{
  "num_hidden_layers": 12,
  "hidden_size": 256,
  "num_attention_heads": 4,
  "num_key_value_heads": 4,
  "head_dim": 64,
  "intermediate_size": 1024,
  "vocab_size": 2563,
  "hidden_act": "relu",
  "norm": "layernorm",
  "norm_place": "pre",
  "norm_eps": 1e-05,
  "positions": "learned",
  "qk_norm": true,
  "attn_scale": 0.125,
  "bias": "all",
  "tie_word_embeddings": true,
  "parallel_block": false,
  "init": "normal",
  "init_std_qkv": 0.0352,
  "init_std_o": 0.00718,
  "init_std_up": 0.0352,
  "init_std_down": 0.00718,
  "optimizer": "soap_variant",
  "learning_rate": 0.00315,
  "lr_mult_qkv": 0.5,
  "lr_mult_up": 0.844,
  "beta1": 0.95,
  "beta2": 0.95,
  "lr_head": 0.0102,
  "max_grad_norm": 1.0,
  "warmup_steps": 134,
  "schedule": "wsd",
  "decay_fraction": 0.576,
  "decay_shape": "sqrt",
  "final_lr_fraction": 0.0,
  "batch_tokens": 131072,
  "max_seq_len": 128,
  "doc_mask": true,
  "train_tokens": 738900000,
  "max_steps": 5638,
  "dataset": "wikipedia_en"
}
Each number is 128 + 32 x the weight over its row's rms, rounded and kept within 0 to 255. Layers, rows and columns count from 0. Numbers have three digits each. The size before them is the row's rms in percent of the matrix's.

# layer 7 MLP up, 1024x256, rms 0.11, rows 840-889, columns 192-255
099:145124145114184117104154100124199119090192096135098139088184138136133104186095124134036107120125159151131099100118115157173103110127167127135067092171099099091071131121172118126151121096141122
100:147171138149104090140154145124161089086131175135111149166132113151128129156082089174135117125103117127066118205083091146103191075102123169115131109113142147063150060209127082146132118132120121
104:157135103089151124112134123156135155161162128101120071124149080101135072163099135163093147210137152181140121137089143083030140110092125126129147143150124170124159201064148113138109142090113100
105:130065149201117106193146134085137112124111147122100110089121145151191131112101089135064151146205114162144128123150114111099114177182143095098108135171144197082072167153151099106102106155146072
103:117115173120079117137178140112116100124114101114147164126121173120103130056137072146142114119156114111121107114106104136149126100188101125102094159109120176073103075162179075172055145146134166
107:151142148102119127132069069131152115113126127170115088110187109157120087051168113125099132155125132191102097144096182143158152090159138069144121172141115123120090157087157118201117111102073119
097:138094155085122084135163179123180195072169142153111166105105162135149140123117118088065115056119111094106073093109162068120170118143071192099150053167091084112110129102145144162140166155128123
106:123166133097104120163112133139168130170093137133098104174139150093148089108096106176151113110119106126180122189134178133131057145215140166098029122109094101162157121145149116128120151145138102
103:086145155103117087119090133110135110120091105131120097157093175130130147100189097115183123168125136180079183162082177120163121146104126143136098078115152154114191167084190180137128177153102166
106:182147145135128138111107130145106155127173108102137108108168133090164114130082133154129142127200163099121127179092092177079070187139147185099113123140129151156173107132104118165172154184085108
100:140164142095107124164160147090120176134143138100150103167140102124153152084099158116146132136117115136143132097122104131167103159129180168127125140133143132178099138115054126136174117144176068
093:180127151172164127152135111165136177192138084118129133149107179113152116080101174113130070092162138115139118130126133130091112132125100151134111145168149141092175130144135153115198093151103129
102:112105096174187101080102163129068124158135106143141138138174104101145161052116120104108086110136120162119131119122088143124117105139109109172096120138135145093130168118123088156130156165107115
102:088090147123141168161146114166148128112126098112157216079132165154133073164181040098141105136175154129156158132158111103157137121111085050125132092084100188085119105094105114182086163135129148
108:139099135160131080157129118076163109196160094167088147148112106113085153122122080126157114142157173118145065077110159104152108109135116088102117091098156168079121086198126195109154067087116102
104:130134167115055064142139101129125136128097132092103086071086137165175166192132103202052113115117118115131103117101135115097144149170173198094130078088167118077143132162176170158128118110091102
113:138124154151126183098170089117129130191088179138073106147122118099216036126169127166141076140149172199119127131085142140133127145141161100125126123114110143115125172172113117080130085080155130
092:117159141154157138102108127176114119155172072084146136087119117145132141157099172100069113137101100137138178105121170067120128131117156116117128134109192155097148092126130146137213106133122148
100:160133121040086139120175129188091137145117092134163133116123165109086162199119140179091129106152131169158126132168118204117086115120111125139178140134167114159139166168111143146138099130134073
101:104158148175146197189171186200079154148101097113145140127123139141131113153090158147133125089141144120134108140112127134120128138127097056120142206126141116168088159130114131128119179125144132
098:110090109169166102114130157105142112152143100104172122163112136098163139090117108152117162140126139136127108157188138147124211116113133117109125163109151150097094098140138170136171167154123113
095:178137133177106131109124138102161171143159163150101153110161116137063135185137128095148044104117085045151121108130114088171142135095120209104090180119170092125129120078121122108120125161097111
102:169111136140068157125158164154120107181189061134114105121187124086057091079157107163081141091105103121140145090121085120110210116147104136108124153138035105160175149138185175157229094133145173
104:118137148121138099076101109140157153158079149083142113116119148119112120169113155208146077137081123138068104165111214089072122136124192153099113101160104102130122145128145137127111135126091152
103:177148197125140101152198135110143146146106159166143070085133138124168142035099116099126112170128094074195126120107170103196120127102139155107171078107116174082133129182118137131110117075142138
101:121070138090140094105206074113110119168108086103112146131110137120176135100111140176135154136093188118159087159078122124135105176090050139107160110147147106169132175079196122166143140131091212
105:146135116165135090088187180120147144144090140151112090093159125092164092099063112184090101120067111075180111127093107151124116164088167183173060105127150142104129095115131138109116124143041186
100:182131072078147089154121103119187091139097071121091131120056179124110065096083126119161135119140148104151139128144113099112131124094119119126135125135098214177093160121129098107094150141106102
101:131176140124095145131121086164186133160136169135075177164181163161119140124162107104175211111106132117115083155108132147061121134117145153088088074137161152137106166171140166115112159105151160
099:091116067065126101133159082141107190165212168134134123104133071158142110175148110115150192132214102113159069134082133156194067126122144132108155089112134144092152145147081134205138147102150103
116:147140144087094066159159087140151128112089114065086168131174133150096133093098108115170101132087160147126073118108142112039132169091092131152116127126186074089146143140169113183125097138136079
098:121135123174099124128097144151171065133136096127187119223090173119109139185109139135137120127161161110100136175155167141139073166120126138103132049106175158229145125101129141162160170110198168
108:156077099103101154155121098066154122123107141163099108076119115169122113149120147188114138057105125114173160134146145073141091133175110182138215129149165125149097175178140117198126128148170110
091:100096118111129111086202122219127052175071073048141123161153138068142065157104124137094138157120159121120146081160107182155187116122168134071143036142149118131129125158119141106173095121144122
094:156095130207096152150076117131151099150192171148081113050103094140122149135074081174079134110152154117126111187094122122089145117114157104090203174127128082101119136128149097175180130183197127
097:091132173174139183131124116110096108159078152130165108124130157135140125084072144167118091123162131187076138154082151114124117158166094158144109106143138162149118178104135097198101067187147167
107:132112140156083127120107162190157142121130143198133103115155115126124113161105154096098087132057059095097078140109154132147140146116125155156129092118116081167214109134182150167126118179120108
104:102144159133101066109087151139141147111148157089095118153137120112108074075126153131078180152124101118182073175114111129104094135086115124150112123086205110124136146147145187099149141111114110
095:149072123057108146120108130096133111106130179135152042132154085107101101131141110081132095158086136120131114100127147182115079083157127133067119086132140097148137131101063078140110177173182082
099:103127090145164141099112166137087163145214106142179127102149125126134080147167099126101170150109093142143118127107096117127151131080162089161132179123097171086173122067152151158184062105134070
103:150168135138156146156141129057072080139075103159125202090186094141143161139098182112159095095114085165123108062159116124136172077110086080111157089128147154110162087153132077165162179148093148
094:147051116126116101152205095177157045087092203138136209098097210121101092088119086115068173138078151082168096097140143094159146112111104094100107140159146079153130124148118091181161164183131112
103:214111120179138194175122122141070165149059154172159133096167078080124138110182119102167125109150160125098121155116174046129114148112077155121096161102145160145122129134132145139028101171101157
096:217102142140080131130142064118135139150143133169124154148134114177120138195078085112115159153097141162091102161172132140114146134150112151058125161076120113120117127138106093124138071095127101
107:155152132085054131102117158160111186154187131122123112095172151114138099105115125132114130137137080108112119101102128097050100143158161098086093130093105167095094150208123138136086189113161125
100:167109107101076083116108167096128142154133150192150061093139102120137137113096148094107112123140182146129114124180112130117116120092126145130136145134209109098152146138135117121072139177131176
094:137147145116118137141136147102128132157127088108089070116110141065141187090111184169162116100129004117119069102147120120196157105154174152122154052181119127155135100152188125149053122152128157
100:229106118140096105136059074173176128104115121182145134072137150106127140163138172193183120128207085119154108159145125097141091128108062176119145145104076205122125172141109084091123079149116124
100:104080171155101105187153154150101107119108123139111155145096136118137087104147125130143154139129115133138115150119078142099140165080105160165156067219122138148174150072164086128104120151064120
093:114077094164139092140085096159102152166061111165117091136119128156075131143154129096140078074114144025171198113114092095100098098088126098108138091145072109152129088157130137118177180140118127
# layer 7 MLP down (transposed), 1024x256, rms 0.118, rows 840-889, columns 192-255
103:170093101101148150085188054108118140065117102119075143075186069122125113126107140090153117125146170126145143125193124089112147113156155120124076102136154115165143126105075136096131094125103175
103:128127123120071147069120167144107202143109120145158163152179140098114197134099160118104114145092153113115125069165083135104128127127100105129140093130097113110168145122109156159182177086113110
104:136114137157129066142113085129130171118102120173102132100098122143045177126134127108188141036141115105119114161123081134172168131161176110063117119175043130129178167128087171112121133155138082
101:135126138120136139139100105108130118108106163177179121189082061129098138136111214147162114082100109171138143095166113149109146099161106163146146108130166197113155111096119107179085086112106183
099:158135161184106158133166136132154125114108058108116137135120141068110065155164137093099120116132111037120130120129065113111099150113123122153120160119078128095138135167108107152114110143122075
102:156147111131173091100115145112112116068087189102166128134104201132159113100103103148083156122159151104121129101123127118112144180110125108121107141169127099103171128125108155098099098143083087
092:164143085090122103134087140143121136098139106102058127145121151129136100123197132082177170093132101195077142143148105095119052100138080107136154163114099105139092092145145114166106139147096122
106:118143143150129112097139119124113133116119147109179141188151119147102123138095158191107140127119165140142141162225118130128127125147132145158109081160173073117097117129121127099079117197173095
100:096112081072155088125133129092150198082133108136085102152102151133094087177105122178123091136094063134145083133189090158075151155147183111140173103100128134144169110101072068155167072100130108
115:126119169160123107155100162044114140098143156102151134165073121144156129084140127161134155085151156143152106092226089154127180071110132084143155092133097151077148110150145124123154158142177081
098:111122127102098123123120118128108120158186119212153125143165131109152126079135110121110180151121151155139168116144064149100191081198139196125081172186089093073116085170139147152084177159088095
091:106175111138083106095112130099158158183107123140156100120109112175112133154097067093114102177103090139107095141119122138144155125075118158133053065176167128140192196154098148160143143083180150
094:108130177072164115133120116082119114158165148163144101141158075099135104121168182125170071154118173111109165177074129102093128142126123149121041164107168181114170096093138128167122168177128149
103:112072109095088100129147104118142132133115111129121152125053124168121115126135146146121092081140119135109055158160176125103119127052136108123100137133158131131141107098115072094062130150171186
106:157199098115158151112133114167148173108122092144026111171143132218184124188093129075129084139101118088171153181133142133169144162099159134113120125138127132153165140097161150146097147077121136
101:099158085134155153168102109170136137151146142124169114126071064128195145161151081121161126125129140153139093123046103134187166084149098116169178063131086082089135163140124082158138107129156159
101:095094144197082153115142088148156116147183160104110099110110139189118122138168149186138117126097109143158139145182154108103145106202083121164089119158126125148096129108131084076106114117107115
086:132124152129196145143133148175148160098175119124138147145170107122094123142117144151158137213078163204170114194100098093133103155095088113125158121109103186121082062093090047172192071107090117
099:198173126047100109164150100157148083109165135144082114176096057162164128165080139148126153128084188132119137155111108123104097067172089120099128167149144179134148095165119110134153139152135180
101:117109182148133119058105184117201129136093135146203092138113166137115091110087151032121111068102093149099148135153166168133121110088168154141167144090120069169158154133138163137175181145170139
114:064131183162145107134101155132084160177100127125150108134144058118131106080120184132153117153066069077161181155147137093095124140099111145113162117155118094078105074097111084100132123112120146
084:158031104103144129136168151056139132120146201163153100142180195140120139100141160194127146154133172099163123207080105147114130109149105133172147125167101154158144145163116182093070113106146101
101:147137075136136131141108107077094154170138123120127132116183170112114114120134093150123143140120127114130090148132058063098147160117131174166092100090131056202153105157110084160153148111114154
102:144187134142114107076120077128151158117103163064141163108108100121086125091159128197096111120080104083145108131145161140164130096155110132115125119103135162145041127112156123132099117178088157
088:178145079162155131109140084148111194061186170176111080137111095136110153091111106135120089121065129082185183108099119094119169129099177113096067167114133174067118160116136081174090141117089097
102:148150098128086154140103154170127171084154148099121114133119113155162155086155054118135154077083118186098079117189132149139109156114139129127124122148127103106119181148149118063124104157140115
107:080098123126133136141109169201144194117192144126134121106179121148134100101118134133031177108096143155134119143097127088117160110127163192168078126133145103090140089127151092171129126075168158
104:170139121176145118098180150111109181095116187091108133103107080156147056136131095125111188147068102135169132135160136182139145119148112169150106129179086107105147127137147136108109149105136171
103:108157154139135108167092070158182141117159148111103145132101061173136168133163096096140133104117133123113165150137157145110092128062149089108089093081128109164114160131084110131130147071092167
103:167173126122079095086142166129108134118159129089118185130115186105129119130143085097119137038120151130118143153130053133139125104152083093123109073123133096070143140159127129091130158109208117
122:095112153129112130053113142173088110105147146113132135180119153150143176110139152156122121096122205125129103126197110097121162125131107113188159064109149121096081081147140135086111076150181137
097:110161110123132128145144100129153087119162108156118087198128211064091134142154163127126164155094162188111130098118163152046161196150111127132125093087119149175064078134170115106162124102185063
107:155132126159125074131099176100151175058164155069098135125135074133166143110130127079122143054110131144120131135124149149136194115180134109160195081120101134132079087149116132160123084135102095
089:095092138148155138075153138167075093139177058082133175150139118166104151140140126136162176089121173124125192130121080125147099084054104145122089131113172141131125198125114183136127135113128128
093:130091105086133167122175142134087119065145133137090078130171128111155191129199126160118092129086121074146169102209125137102093201151138114114078094126176138142131163158145067093139175112102089
097:067147107138123159125140091100151117104148156112111103162087133121136106187134149182160141098196143104115130145152129094108129110094136158073124164134161170140098187136166128124152090195137124
106:151096152190106106108128152110155150130118131146157125203080106127073131107162155177166146170095142142076062161149145102125149120111125158076122110148117138101124146130148145067086098198142129
121:106147109100117157108127152114122132092133111115135125157121148144109130147166117172085110062122157164122116174201106073129141113096107104159139058099134140126124103121136101093149104164161152
085:096153110101138127178109171181129119111047153104126158132142092168160146122117118139132166036103126119092129163004144149120149105195136136104103156165110139092094137140157137125187123107154156
097:175142127153122124118111126135062094066027130154123151172079120133121083123123119099136097114132138105140121018120112121125116100104068104154171176145080121114108116106145116091128142146115123
108:123132124141115143098124090113136190082186120085132124094117145127117143147067049126100114154101116152173126142162152060167077172151162135151123099107111151161143137132186144077104135096134205
100:112147138099144107045113085130120099188120147116148125108186082123093171137105139087104171091061155147178131164139187095138087118159101072117181084117114097131105124150136133143191135104178106
103:115100080182111168067143103074102150159186093147148126126109176075168152126134123116177071133151167121104066137150114132161110110125131131131117175148117093190175178176118103171151098112137087
101:092094086113111113077170139171078109126167099123094119137139152180161118092134085114153140128108121130108109099151099099152127121096171158124097122130114149091109086195174061138173134108098070
100:127098131087154100107105093149089119142165063095098119150120111174111116157119158102127111169138135098142121163040080146130134202123135136082159165189106130107125114138136171119178100084174154
104:099141127133106147131044050150117108123137106075139147092102082155083122181134175119106136147151149084071056164172153140133127113131178089103169102141140160087054052122101097126117100102114143
100:120149132121190147147144138128088109056111109101072134161144124162074086118185118185095102136133139093108151193100083137074169110112119202135143121143105083150117170149096109120194069106119140
107:108111151141155098141085170164129113101140033118092152119157104089159131197072182159130080084087071147150092148099126143130090119089131145104177085158083129054156181155076136159128104189120129
099:171143136117146160134109131124095116112144123058168120107128153139118127163107130129076115108118078098139170098176106079078111078077184071126126122111148150114080106125142128080109094109141149
093:134094105080157150101123120150123113129086104132149153121174069136103110106145186147143122151138136112085120127179117151101099123073143169147108121107109056183150111187156168142194133133097097